Weights of a small GPT-style language model, trained from scratch on English Wikipedia: learned positions, 4634 steps.
Each number is 200 + 20 x the weight over the matrix's rms, rounded and kept within 0 to 999. Layers, rows and columns count from 0.

# layer 5 attention query, 96x96, rms 0.053, rows 0-31, columns 0-95
199,222,172,202,241,205,166,204,200,170,222,206,213,233,228,208,181,205,186,184,171,175,190,161,231,232,193,166,224,203,212,167,234,160,135,202,212,249,208,194,209,192,208,168,200,167,219,197,198,246,184,238,206,179,223,205,221,248,183,172,205,206,249,222,203,188,208,209,207,182,160,224,229,183,188,213,176,220,200,204,182,216,209,184,194,199,211,220,167,187,143,212,207,226,221,216
180,241,214,216,175,197,202,214,201,182,220,202,212,219,229,192,225,181,186,235,193,191,198,177,180,202,231,195,156,211,168,198,164,186,265,197,177,170,223,234,208,224,158,180,232,189,233,191,193,175,194,185,220,228,203,189,158,199,238,209,196,216,186,205,235,184,204,226,239,131,189,174,193,237,185,201,214,206,228,154,143,183,208,197,188,191,222,203,221,228,230,169,207,187,206,157
207,183,208,205,190,203,214,194,228,190,238,222,174,228,214,192,226,165,198,219,199,164,213,250,226,229,192,208,185,180,170,201,205,176,168,230,196,159,164,253,152,191,211,210,174,244,176,185,152,196,172,203,188,186,188,220,202,177,208,183,186,220,202,253,207,219,235,196,203,188,201,220,236,149,169,191,198,245,213,226,180,237,188,163,210,186,203,209,215,149,216,239,170,174,194,208
243,172,194,212,189,195,204,245,212,143,226,200,232,204,174,190,182,173,181,202,141,177,144,236,205,178,232,215,195,176,214,190,138,173,175,195,185,232,229,210,177,207,234,185,207,202,222,209,181,185,194,196,166,175,161,204,202,196,225,213,211,190,222,194,245,220,209,226,228,228,237,236,205,212,228,243,209,166,202,197,199,167,228,205,238,177,173,183,219,195,213,173,198,186,212,193
239,228,209,224,180,176,224,166,189,202,205,222,191,214,173,199,187,229,225,211,175,182,214,187,220,165,197,192,187,221,176,206,222,204,205,226,220,204,184,162,169,169,223,213,271,236,219,162,173,212,210,149,215,198,187,158,221,223,216,233,231,170,211,208,189,217,185,196,222,207,162,257,166,218,187,183,193,195,213,221,210,213,181,205,200,210,200,224,186,192,211,174,217,192,186,116
192,207,197,233,257,222,211,165,218,239,173,205,256,186,228,145,243,183,193,223,250,206,222,211,227,221,215,180,205,191,221,202,151,247,145,171,158,192,203,184,204,210,205,218,222,188,191,200,214,215,193,188,183,198,200,211,223,201,207,213,193,225,261,205,220,203,199,181,200,209,179,181,203,181,138,219,192,203,173,205,207,189,157,230,171,169,216,202,144,202,206,165,203,178,209,191
200,191,217,235,198,166,202,221,202,195,201,218,190,235,203,200,225,215,223,204,260,225,183,199,177,234,190,181,169,247,178,180,203,218,229,199,226,209,210,178,191,199,186,206,178,216,160,141,187,220,199,216,202,169,190,196,199,226,171,222,245,200,168,193,185,189,164,201,215,222,246,219,216,176,148,201,192,181,206,202,185,210,201,200,199,188,198,182,182,265,217,263,211,209,199,167
167,198,212,154,173,227,207,243,186,193,241,209,205,199,175,142,188,212,225,227,224,185,215,169,190,230,173,248,162,240,246,211,215,201,161,203,156,176,224,197,209,180,232,204,245,193,173,231,216,166,217,148,196,176,208,186,238,205,224,184,211,186,228,208,153,175,198,201,205,188,202,209,192,212,175,162,199,190,198,172,178,268,218,234,256,178,188,199,177,200,230,192,209,227,184,215
212,219,178,244,233,176,192,205,206,203,169,195,207,224,192,162,180,207,219,198,197,191,186,229,197,245,193,182,192,147,184,205,175,210,171,216,168,207,237,220,191,192,176,203,165,206,187,206,218,191,169,179,212,216,230,219,211,222,223,161,187,187,159,197,191,251,176,186,168,217,187,198,138,182,198,204,239,225,263,191,184,210,172,193,237,216,186,233,232,220,202,140,220,221,204,187
198,210,194,198,179,241,226,163,181,145,200,223,136,191,178,203,221,158,195,193,170,240,212,193,204,241,177,251,185,199,198,182,185,197,185,194,202,191,169,177,188,207,182,238,208,248,163,188,197,183,194,180,197,232,202,225,182,203,206,213,210,218,211,183,199,187,210,214,184,199,167,193,228,184,195,203,148,196,205,197,213,197,195,232,230,231,198,179,200,226,198,200,176,203,252,189
207,162,180,224,210,192,194,188,194,237,205,229,203,205,170,179,234,209,168,243,199,159,173,231,192,226,178,168,197,236,225,182,221,230,225,222,209,208,206,209,196,210,182,214,208,201,197,214,169,216,207,164,194,204,205,193,151,179,214,149,195,226,194,194,219,159,194,211,166,250,161,252,223,207,217,189,213,186,179,209,224,199,219,183,250,181,193,169,184,178,220,172,210,165,220,163
190,203,169,184,192,189,202,233,192,133,201,231,185,146,240,194,201,213,200,194,191,208,200,185,244,200,167,194,185,256,220,170,197,188,203,245,211,192,174,204,242,181,197,224,165,231,234,222,185,228,180,222,216,214,168,185,183,201,181,201,206,216,209,165,212,158,207,200,228,240,198,199,156,191,219,190,195,186,221,165,168,235,187,186,199,202,187,232,176,181,207,176,190,204,240,234
218,185,214,228,193,179,196,223,162,189,189,211,240,247,146,215,190,147,246,230,227,167,182,215,221,211,201,232,204,157,213,202,217,207,243,207,196,188,158,206,219,181,235,215,195,198,210,192,215,166,188,209,185,212,205,242,225,232,176,201,185,191,201,157,229,204,256,188,214,197,179,189,166,188,167,213,188,167,200,216,185,232,189,203,181,168,251,233,225,173,226,195,172,224,176,196
182,200,198,220,203,212,203,220,208,244,195,192,205,175,209,198,215,162,197,197,179,193,196,197,208,198,207,223,169,171,188,230,163,178,221,230,159,197,196,207,160,246,167,195,159,220,195,210,219,198,201,218,185,203,210,151,263,212,192,168,247,187,220,148,184,198,169,233,211,210,181,239,215,199,150,197,245,202,164,187,190,240,227,214,204,206,202,189,196,199,170,195,254,188,205,239
208,157,190,181,218,181,199,213,212,231,203,173,187,189,189,199,151,178,232,190,232,185,174,214,205,186,211,233,181,207,184,200,198,181,224,191,211,164,229,222,225,215,164,195,187,193,237,203,156,197,149,133,221,181,230,241,224,153,180,226,227,187,222,206,237,196,214,179,182,208,196,242,217,200,219,196,169,195,191,177,217,160,196,218,175,214,208,182,156,206,205,179,236,274,258,209
213,196,179,207,167,183,214,185,234,211,201,225,191,186,214,182,201,199,202,229,177,238,198,214,184,198,192,234,202,170,171,213,184,203,170,237,199,231,197,175,175,153,201,192,160,150,227,216,223,185,201,212,236,226,225,166,214,191,219,236,204,202,188,245,237,149,218,217,199,209,170,174,211,210,200,179,137,200,208,231,181,238,231,203,156,185,170,168,245,247,180,228,258,213,220,194
207,175,203,255,190,215,214,195,174,229,209,228,171,209,219,222,201,214,210,220,181,166,212,176,206,166,188,193,233,191,199,181,217,212,205,197,207,188,200,222,194,175,184,236,193,190,202,207,217,158,176,215,213,186,172,169,169,191,217,213,166,181,208,244,210,197,192,219,187,234,211,191,246,219,188,239,188,199,143,177,230,223,163,233,200,173,180,260,176,203,177,176,211,214,230,215
179,212,211,174,248,207,196,255,189,234,215,211,159,234,213,215,209,208,194,186,177,201,206,178,193,207,237,194,233,210,180,215,237,187,187,221,227,187,204,194,171,223,214,195,225,219,224,182,200,232,173,185,208,228,216,208,180,208,217,175,214,213,190,174,194,231,189,142,206,185,159,168,206,151,206,229,137,194,216,186,186,215,222,228,234,137,183,132,202,223,186,198,225,196,200,212
195,204,198,203,161,196,236,212,199,207,263,178,176,208,191,225,239,159,205,167,220,240,219,198,172,188,205,173,207,181,180,149,228,208,196,215,178,193,198,206,223,167,171,196,240,205,211,204,153,178,160,209,191,202,189,213,182,197,233,221,174,177,201,235,170,174,223,204,235,206,193,200,195,207,216,225,201,202,175,175,182,217,186,192,234,229,220,199,217,208,117,162,229,224,172,222
152,158,250,187,214,173,182,248,235,200,161,197,178,182,232,176,184,221,216,232,182,198,184,229,193,214,185,180,213,227,175,243,193,177,226,190,199,250,229,214,206,207,181,218,203,191,196,209,160,168,189,205,159,220,187,238,198,168,192,208,164,171,226,213,141,160,210,239,211,214,193,184,159,183,183,191,179,203,216,223,244,257,195,223,219,216,216,213,201,190,216,211,180,159,210,193
203,137,177,160,205,217,226,218,221,224,246,162,195,186,229,232,228,220,210,223,132,193,175,176,178,222,212,200,218,203,177,215,216,205,169,221,181,184,191,217,204,165,212,176,194,231,179,139,226,201,163,180,192,206,214,196,176,197,189,199,215,170,161,209,213,189,169,173,233,212,211,200,183,219,156,189,249,178,203,209,226,181,234,206,170,214,199,242,209,227,187,215,176,214,213,202
208,191,180,210,223,144,201,204,165,235,226,228,209,151,215,170,169,213,231,178,197,208,228,160,190,228,214,213,195,205,203,192,168,203,224,239,209,247,158,185,200,170,208,191,217,239,186,200,204,235,170,159,215,213,194,203,205,189,211,142,196,226,224,218,163,229,210,231,246,157,208,211,235,215,202,236,240,194,224,192,177,194,142,166,168,186,225,195,196,215,205,197,204,195,167,226
231,195,201,195,189,188,231,206,166,209,210,219,201,208,229,185,193,174,175,173,215,253,150,194,224,186,139,212,155,180,217,202,221,179,212,213,194,215,213,219,202,203,204,279,151,229,191,177,193,198,222,214,182,220,224,174,235,155,133,195,198,206,215,225,219,189,218,179,177,204,207,216,187,218,233,197,214,233,190,177,190,186,200,218,213,162,215,212,206,247,201,201,213,181,171,197
148,195,231,202,214,222,232,138,227,209,185,203,231,190,204,194,199,180,210,223,176,204,196,181,207,243,196,194,161,260,262,258,210,171,241,197,228,231,211,210,155,237,195,210,209,211,237,202,215,188,155,232,173,181,147,182,219,202,209,211,186,223,186,222,232,208,230,164,217,175,204,208,191,166,183,212,185,219,181,165,195,169,219,184,160,176,215,209,216,213,211,166,187,251,164,188
173,179,231,213,209,179,142,153,157,191,205,239,153,198,214,215,153,210,226,194,172,166,222,251,195,202,198,208,155,196,241,229,210,208,180,202,205,206,227,200,247,197,159,211,215,199,230,207,211,190,216,204,185,202,232,197,184,190,211,177,202,200,242,218,229,190,188,205,226,237,226,160,255,219,163,165,202,204,220,238,166,208,182,180,219,168,170,199,192,211,153,232,172,246,193,160
252,192,164,199,213,165,200,185,201,176,205,192,204,164,210,169,213,181,224,181,177,217,220,242,194,207,209,173,185,242,160,207,180,240,212,169,190,223,209,223,186,193,206,188,190,219,209,222,213,183,201,160,202,218,205,176,200,203,217,176,194,209,167,231,226,230,221,219,168,167,248,158,201,183,210,222,177,238,167,181,207,258,231,177,184,200,212,209,171,166,202,187,201,194,168,222
192,214,227,171,225,224,240,202,168,230,169,205,198,213,169,187,222,233,151,187,176,192,160,225,232,189,219,198,146,221,205,184,198,197,181,190,179,204,194,168,219,218,200,186,179,227,225,189,178,199,205,173,212,186,205,202,190,160,209,193,242,183,161,233,209,213,216,194,187,265,184,192,230,231,164,198,175,208,262,137,191,225,216,224,184,222,185,250,223,158,177,231,216,220,168,215
193,211,202,172,155,170,209,158,175,241,242,216,160,192,196,148,222,207,181,209,212,182,189,200,196,199,203,209,218,186,231,181,224,156,230,189,212,211,207,182,188,190,208,182,189,179,208,188,196,181,205,207,167,211,226,190,227,218,237,177,179,239,152,157,180,201,193,233,150,196,223,209,186,204,178,258,188,196,223,219,259,192,185,175,203,193,226,217,225,197,163,206,189,244,200,262
211,195,181,199,188,216,193,214,196,201,222,230,217,203,198,202,216,164,161,167,188,205,161,209,170,240,207,179,154,199,166,210,266,186,218,171,191,160,181,181,239,197,192,172,193,128,218,211,179,212,181,185,202,210,212,178,229,204,181,222,198,250,202,230,236,236,193,230,227,169,169,170,183,207,189,159,217,212,196,239,230,226,192,204,208,208,204,203,152,221,224,212,186,204,247,188
168,173,199,238,192,209,220,195,222,191,244,233,183,200,236,198,180,241,169,179,205,186,208,183,242,170,196,194,174,206,220,260,186,237,144,214,172,183,183,229,195,222,220,223,224,185,194,234,165,205,190,208,215,210,218,228,206,174,162,185,189,184,169,191,164,200,236,194,230,220,183,204,175,211,238,206,204,195,205,216,235,154,214,185,215,166,188,209,210,245,233,225,224,219,174,185
192,172,218,199,217,156,243,212,176,198,203,158,240,207,177,204,220,204,221,173,167,220,234,199,200,168,199,217,203,214,203,204,206,192,199,171,222,213,179,182,178,206,193,221,183,199,200,203,242,214,219,206,230,237,243,236,223,149,190,149,205,198,215,238,193,194,180,197,236,197,163,195,183,188,228,167,219,190,178,200,240,198,231,197,202,206,248,218,169,159,181,191,193,181,170,140
169,203,227,192,165,224,173,230,186,233,181,229,226,197,206,202,202,172,187,177,156,189,174,267,229,151,200,170,208,185,266,196,168,215,177,204,246,213,204,187,233,147,185,260,189,181,174,177,208,208,183,206,245,222,196,199,196,208,201,226,232,207,194,234,208,257,180,174,212,164,197,196,174,198,188,218,208,190,209,187,197,199,211,226,229,190,171,183,198,200,219,183,168,179,209,229
# layer 5 attention key, 96x96, rms 0.053, rows 0-31, columns 0-95
205,236,184,235,200,173,184,201,213,179,212,185,221,213,225,199,212,216,177,181,137,219,193,162,220,203,203,177,164,182,229,194,234,182,191,214,167,197,236,206,204,178,217,187,186,233,204,233,203,262,208,225,203,159,187,180,230,200,209,225,208,209,211,207,191,215,226,159,190,219,189,228,183,195,186,163,182,167,202,186,253,245,197,208,202,174,184,209,209,214,161,194,157,207,240,178
217,203,248,198,175,177,203,230,196,205,225,201,187,217,192,216,207,182,194,188,173,191,204,197,186,234,191,169,169,228,163,192,190,193,220,211,194,210,172,201,233,234,193,218,194,143,193,178,201,203,236,198,183,244,226,222,218,185,230,192,211,254,248,184,220,207,163,237,185,183,244,208,216,184,218,227,188,191,190,140,167,197,186,186,182,181,184,205,243,236,211,185,216,199,175,161
203,170,213,187,244,214,169,209,171,153,191,216,221,203,174,221,209,200,150,176,218,215,262,218,188,213,193,192,200,167,207,221,211,207,177,208,239,204,161,244,179,194,197,189,190,211,160,208,174,215,163,178,213,165,197,181,181,184,214,218,254,217,206,192,209,187,259,228,200,202,174,227,203,153,174,213,240,189,190,211,211,228,176,174,203,184,138,173,217,175,205,244,212,214,174,191
254,185,191,215,177,196,190,242,235,230,164,215,168,173,162,209,199,186,215,205,168,188,166,187,215,209,232,215,195,228,225,208,213,204,138,210,200,232,171,208,191,210,179,152,180,217,163,189,181,192,203,215,221,184,161,207,219,192,204,194,211,198,221,212,208,202,213,217,197,223,220,242,217,172,221,200,224,158,156,222,174,185,251,202,191,180,213,212,200,206,200,203,186,196,219,170
227,231,188,186,183,211,252,155,157,179,211,226,175,203,164,204,224,233,208,223,199,198,173,233,193,198,211,179,194,160,206,251,194,152,186,196,217,253,206,195,223,182,220,180,224,206,210,210,184,204,224,155,212,227,220,169,176,180,174,237,157,191,187,220,174,222,198,229,196,198,176,229,196,199,173,191,220,187,193,176,186,178,182,207,204,164,220,192,167,247,192,201,204,174,179,169
168,175,211,221,207,193,206,214,187,253,198,176,195,224,240,193,222,198,201,203,232,240,235,173,221,208,234,200,194,176,215,176,174,204,177,153,168,221,218,244,177,172,231,248,224,195,209,170,149,265,185,186,165,194,245,201,195,186,197,197,176,203,226,189,212,189,201,197,247,193,233,219,209,191,182,194,180,167,210,233,162,197,181,243,178,186,194,216,190,166,209,171,198,174,216,184
170,195,185,160,221,175,215,212,170,187,236,223,178,237,257,196,217,207,243,227,256,168,206,180,191,232,175,175,169,200,233,174,190,186,185,169,188,205,193,203,197,188,204,205,201,192,232,165,195,202,167,218,228,212,154,203,194,181,211,243,196,178,160,201,204,218,183,212,188,212,159,170,226,181,205,225,242,192,197,186,199,206,207,178,199,194,179,203,222,236,236,194,232,196,215,199
217,202,174,180,177,183,207,198,225,152,247,220,253,172,209,214,196,265,212,199,213,207,194,198,193,220,230,201,206,197,230,222,200,189,216,175,201,189,199,128,181,194,181,230,211,185,187,183,169,158,227,172,176,203,217,200,232,195,178,209,249,193,225,206,203,192,213,198,168,219,202,199,220,181,188,166,171,184,208,229,145,227,231,204,242,175,198,211,191,181,197,151,225,178,189,258
213,204,179,217,222,192,184,181,201,195,170,204,187,198,217,191,174,205,209,199,192,213,179,204,152,215,224,205,203,156,214,191,264,222,158,210,194,191,237,231,185,223,162,219,241,203,164,197,176,201,190,190,202,264,251,155,230,218,226,182,215,186,206,188,173,185,205,193,215,219,179,186,185,162,204,213,221,228,219,168,197,178,177,189,219,210,193,232,236,181,228,158,183,192,195,173
192,194,186,181,211,231,203,192,167,161,175,215,178,199,202,198,196,143,193,182,190,210,231,174,196,225,209,221,168,186,202,218,189,192,203,208,226,193,168,158,175,191,206,226,206,192,188,194,226,215,191,191,223,219,189,209,151,194,211,218,191,239,192,173,210,180,197,228,199,253,175,231,193,220,179,222,162,211,202,230,200,186,213,239,261,204,211,203,165,210,189,194,206,223,231,199
186,168,156,257,171,160,186,193,222,209,211,208,189,217,202,213,209,200,186,187,226,181,192,218,217,201,205,177,219,263,195,203,162,214,188,167,197,203,232,190,195,192,198,194,213,198,214,183,186,209,224,201,193,211,198,153,149,198,198,186,241,230,188,196,190,228,229,220,192,187,177,239,221,194,205,179,242,233,206,205,175,177,221,185,235,169,200,160,187,165,186,201,204,202,213,168
196,197,200,214,182,201,187,190,208,173,184,229,227,149,210,235,177,175,174,208,150,253,233,199,238,217,182,198,252,260,201,189,209,144,209,209,166,171,196,168,213,172,207,201,202,200,214,225,182,220,207,185,213,188,185,181,184,205,202,185,163,204,188,182,212,201,211,202,141,229,186,180,172,182,192,227,236,201,230,189,191,211,193,211,190,204,227,237,175,216,217,182,230,220,203,184
242,194,214,177,186,167,220,238,196,183,203,205,249,202,178,203,226,141,239,228,214,204,201,166,195,201,211,197,200,185,225,223,238,222,192,213,203,258,165,231,215,216,206,186,190,162,191,175,220,203,203,199,222,201,206,173,215,180,202,168,189,156,195,187,221,183,224,184,201,224,195,179,196,172,180,169,218,177,227,233,217,187,134,197,208,175,194,178,189,168,239,185,200,240,167,196
182,176,177,217,180,192,174,204,203,220,162,214,214,229,181,204,209,173,226,187,181,176,218,189,186,195,204,246,191,204,188,170,232,160,205,215,203,200,196,216,172,201,230,185,189,214,246,188,194,191,236,196,151,223,192,183,245,178,182,226,237,183,238,181,196,181,174,213,219,242,188,203,168,150,210,205,214,238,177,200,207,210,187,239,203,212,173,225,181,198,184,211,247,151,198,239
169,148,188,174,199,173,174,212,216,249,184,221,178,198,205,211,224,214,195,219,227,162,197,199,205,178,222,198,237,174,152,224,202,215,203,190,198,213,192,168,213,202,175,201,178,213,196,193,173,232,174,137,188,232,157,193,227,210,161,221,162,211,256,208,235,239,201,180,209,211,202,203,197,222,233,159,220,191,209,166,207,207,199,210,234,224,190,182,225,201,211,188,197,285,202,224
222,166,219,233,179,202,213,188,215,201,160,194,179,180,226,192,197,212,196,182,196,215,168,227,160,232,183,217,174,149,204,199,187,234,188,197,178,209,159,185,235,196,249,238,198,199,241,172,231,198,220,172,190,209,163,194,214,221,214,191,187,216,219,182,209,199,239,220,189,208,156,176,191,214,208,211,178,182,230,219,220,226,248,231,171,208,187,194,230,212,140,221,245,183,151,160
186,181,178,208,181,209,205,231,164,188,217,195,180,169,217,202,200,202,237,183,197,189,197,197,203,190,187,198,226,168,174,237,210,227,241,188,188,199,191,227,197,192,166,244,250,194,225,196,200,194,182,207,222,159,198,169,170,207,205,174,182,217,208,213,210,223,220,152,194,205,245,237,191,173,168,187,216,198,187,177,210,197,214,241,210,188,191,228,157,204,174,244,237,169,205,193
197,218,233,219,199,195,182,216,158,213,211,190,191,227,202,201,206,226,199,194,162,194,230,191,160,237,210,210,154,219,166,198,206,181,175,194,229,200,203,223,183,217,176,209,190,188,182,237,176,227,211,219,207,210,174,192,185,233,177,205,177,169,215,165,198,295,195,168,191,215,158,196,225,244,195,193,147,217,196,215,227,194,214,208,225,155,197,180,206,168,199,182,242,188,168,230
214,258,205,189,203,259,188,201,205,202,215,199,188,183,212,236,238,184,208,249,199,187,214,218,183,172,196,204,189,214,165,224,212,221,182,195,194,199,182,182,177,190,152,216,205,145,245,197,173,205,207,211,209,179,184,241,192,182,182,196,212,226,192,213,195,164,238,178,196,208,200,241,180,200,162,221,216,195,196,161,214,196,168,209,246,189,205,231,254,198,123,186,203,205,180,211
177,174,203,202,170,197,200,240,168,182,212,183,178,201,222,210,170,205,137,222,199,202,201,221,186,179,191,212,208,225,184,228,198,194,202,225,179,256,209,196,243,221,171,223,207,197,172,174,206,180,130,207,125,212,194,186,196,178,206,228,267,168,173,210,200,182,203,196,171,189,176,204,205,198,179,208,203,234,202,264,221,218,200,200,177,222,246,225,214,208,211,170,202,177,200,208
201,152,226,208,246,212,193,190,211,197,253,162,190,175,196,216,197,203,231,254,190,200,154,225,169,217,195,232,212,210,183,220,191,200,202,229,237,173,204,222,209,165,229,194,178,192,163,173,184,235,179,212,206,200,199,200,196,211,209,227,243,200,194,229,195,237,190,230,195,252,179,168,166,208,193,183,227,176,187,166,204,172,228,219,186,167,186,213,185,200,181,213,193,205,164,237
211,196,188,176,192,196,211,215,187,212,236,206,197,181,232,221,216,202,197,207,170,231,193,168,156,217,211,180,207,239,238,210,198,189,204,207,234,216,193,210,173,171,187,206,162,212,222,217,174,148,209,177,170,194,262,215,189,197,195,174,211,233,232,191,162,247,226,199,226,176,144,195,174,226,197,202,223,185,201,188,201,184,124,232,180,206,168,205,205,221,195,223,190,185,223,217
196,196,222,217,187,221,227,221,189,210,193,197,160,199,241,206,182,230,171,146,221,245,191,215,265,189,158,202,207,171,198,189,209,195,168,227,199,192,192,216,181,214,219,175,174,193,233,205,196,134,211,155,221,206,150,189,176,235,204,193,216,202,190,196,226,171,211,199,208,205,204,172,203,163,227,190,218,217,214,194,176,168,166,227,249,178,189,221,179,194,201,197,179,230,197,227
167,200,249,198,180,184,215,183,178,222,214,205,224,193,146,190,213,231,224,201,174,212,207,171,236,249,185,177,178,228,215,206,189,188,209,261,208,206,166,204,169,219,223,224,183,165,212,192,190,239,193,180,169,205,210,174,206,207,241,214,168,199,173,247,240,209,193,168,183,167,205,195,185,172,206,187,229,203,139,239,193,162,215,233,198,249,152,205,253,175,197,200,205,224,223,207
184,204,161,175,190,168,211,218,199,167,156,144,191,195,194,222,191,247,207,202,186,186,215,237,163,224,197,191,195,199,239,203,191,209,204,194,213,183,191,213,226,212,200,226,195,212,267,213,213,182,152,201,197,163,228,176,220,156,243,214,180,203,197,169,214,244,172,203,162,216,236,200,196,199,204,195,208,168,179,230,176,232,181,202,211,180,195,192,207,207,170,215,164,222,207,201
255,194,220,202,214,209,168,188,186,189,189,184,230,179,199,208,186,199,222,207,201,202,250,209,183,212,181,157,202,179,174,215,203,213,212,183,217,206,263,219,156,213,188,219,190,218,189,167,161,180,226,155,177,179,170,171,195,171,242,193,206,239,191,214,181,197,197,187,213,155,180,206,200,194,218,242,196,181,232,200,204,209,227,221,141,206,232,212,197,176,197,206,215,222,224,196
186,209,234,188,192,151,203,176,183,178,166,182,186,160,151,220,254,220,167,189,170,215,178,225,216,198,233,173,187,178,219,208,195,212,178,168,181,170,156,208,173,240,214,208,195,204,213,222,173,189,213,233,195,222,201,190,189,197,218,244,219,193,187,224,160,202,167,204,175,219,204,197,221,189,183,170,194,204,262,154,198,188,191,177,206,211,236,245,181,181,204,237,252,238,207,245
250,166,181,204,165,220,150,146,194,249,239,215,217,194,208,164,190,214,233,168,200,184,184,208,167,214,189,179,190,208,218,185,191,200,219,212,207,213,202,215,162,206,213,192,216,162,220,225,208,203,184,210,209,184,171,192,190,166,214,194,253,200,205,182,192,217,218,180,205,197,225,182,156,209,168,184,197,210,234,221,227,185,189,170,255,267,229,176,200,235,207,207,192,193,211,221
202,209,203,178,170,180,180,205,190,202,230,213,250,232,233,210,223,194,174,166,216,219,210,207,190,210,184,206,157,192,175,240,180,201,174,217,237,172,221,183,222,213,219,184,203,174,175,182,158,241,182,214,204,205,197,172,259,194,204,181,174,249,198,194,229,157,187,214,208,183,193,170,209,232,234,198,231,167,213,198,229,233,212,218,236,189,241,200,187,207,178,222,194,197,210,187
199,172,180,227,217,184,253,208,235,220,231,252,207,204,178,204,165,262,169,176,174,180,236,228,175,223,177,196,230,202,242,238,183,216,181,213,179,162,140,200,190,218,173,176,219,196,185,190,212,185,180,200,219,188,195,214,200,232,185,223,179,188,198,199,236,175,176,185,204,227,193,223,169,223,222,187,172,249,229,208,181,167,177,228,159,170,215,210,230,190,200,220,193,189,190,199
186,197,203,235,206,202,199,231,199,190,209,173,216,171,173,194,220,182,190,168,198,171,187,180,191,191,155,194,236,180,218,195,196,175,205,197,244,229,225,215,165,221,191,203,168,245,217,159,221,205,227,197,207,215,238,219,186,200,201,195,203,222,177,222,196,178,191,221,218,206,166,186,226,227,195,137,204,210,185,188,214,223,171,242,190,188,278,191,197,187,198,205,184,209,182,201
236,230,222,234,206,201,174,220,193,210,190,243,173,132,211,199,166,170,198,164,188,224,182,194,214,157,233,218,218,214,239,192,208,186,224,189,194,190,192,215,213,200,204,211,192,168,195,192,144,186,162,194,206,198,209,191,216,227,217,229,199,177,148,201,225,239,160,188,252,215,219,156,236,219,170,221,217,219,185,178,221,242,207,238,221,178,189,158,192,174,212,216,193,195,198,187
# layer 5 attention value, 96x96, rms 0.0527, rows 0-4, columns 0-95
190,204,203,226,181,189,151,184,217,168,155,197,234,219,226,259,168,202,171,229,258,224,175,172,240,195,156,203,211,185,234,271,160,175,170,152,250,187,221,227,188,210,209,146,194,142,177,196,212,187,210,204,206,260,195,222,183,184,201,189,210,223,198,186,210,253,176,132,225,188,190,234,175,183,158,190,190,190,201,218,179,196,187,213,164,226,212,215,163,250,148,204,227,181,205,200
226,222,234,197,166,215,156,204,218,235,184,173,241,190,250,184,215,249,245,218,176,207,232,206,182,206,170,146,225,194,192,236,210,225,220,220,216,221,196,168,212,196,224,182,185,249,205,196,185,204,161,240,174,239,182,224,193,205,136,156,190,180,220,228,225,194,148,222,198,232,176,197,229,177,181,206,201,208,230,191,175,163,206,208,238,168,162,185,168,197,214,249,175,176,180,147
225,215,178,201,200,164,154,203,217,189,227,173,203,181,166,173,212,168,176,135,227,206,205,208,228,269,250,178,212,160,241,210,163,253,271,236,184,194,241,223,238,177,182,167,178,203,169,171,178,178,233,216,197,207,162,202,155,203,168,224,158,193,196,153,176,198,188,163,219,200,148,192,182,192,192,175,223,207,144,219,154,209,221,193,207,206,230,260,250,248,185,204,204,212,175,235
194,227,190,208,163,216,226,217,230,217,241,229,174,184,173,175,189,165,211,247,189,212,243,252,189,223,214,185,226,173,193,154,229,188,177,161,198,163,227,249,241,220,162,248,170,176,181,185,228,209,194,206,222,178,161,176,239,203,198,240,223,232,208,196,205,234,220,233,162,156,161,172,205,195,195,122,187,177,188,205,170,144,189,198,201,230,227,180,197,201,210,243,192,148,245,185
195,218,195,218,211,222,177,196,215,195,177,239,241,218,223,206,244,212,205,170,206,240,179,204,185,186,228,181,149,232,230,218,218,191,221,202,199,164,235,199,214,194,161,218,205,198,203,196,196,175,146,158,275,198,199,184,167,131,208,206,222,179,249,175,173,122,200,207,163,217,204,210,216,233,180,163,221,211,149,161,268,158,239,207,159,214,195,168,239,180,222,190,202,207,210,216
# layer 5 attention output (transposed), 96x96, rms 0.0655, rows 0-3, columns 0-95
177,165,270,168,178,202,231,260,172,204,207,173,196,207,198,212,195,145,212,209,224,153,250,212,195,218,199,214,151,213,214,234,155,194,179,181,194,199,195,229,198,183,220,198,217,217,211,241,201,217,209,242,190,203,203,186,206,191,190,167,242,183,180,150,222,200,236,210,138,211,225,160,208,192,232,210,248,206,196,179,201,211,248,181,177,257,181,228,221,197,184,181,161,245,125,159
208,211,198,220,224,193,169,231,167,174,213,200,201,183,209,170,202,192,204,188,207,169,255,184,196,202,214,195,199,145,155,236,242,184,222,182,196,170,178,212,236,220,176,170,171,162,213,150,210,219,199,218,206,171,242,221,213,183,225,193,194,205,224,200,186,135,175,242,175,212,245,202,132,134,181,169,218,228,253,237,244,191,189,185,182,205,233,243,181,168,240,188,194,167,213,186
174,205,247,222,177,201,206,186,211,224,206,226,213,185,269,199,192,174,220,274,186,188,228,244,200,235,172,215,205,245,159,187,205,240,225,183,180,199,241,141,167,180,206,215,215,188,230,236,176,229,210,220,200,177,185,167,219,212,209,171,210,261,248,210,159,179,191,171,189,172,207,209,165,201,189,232,168,195,233,216,193,189,224,166,163,194,141,167,141,206,212,181,235,197,190,164
154,215,198,196,161,223,206,137,194,225,173,160,231,189,220,201,218,224,195,179,187,222,211,166,168,206,176,185,168,166,155,225,200,158,207,198,227,171,229,231,175,213,183,206,220,176,225,223,144,193,175,200,226,162,231,199,226,188,175,183,171,205,206,183,218,213,207,137,261,201,224,198,203,236,174,270,231,157,179,235,179,226,186,202,191,191,260,224,187,195,187,141,243,187,200,231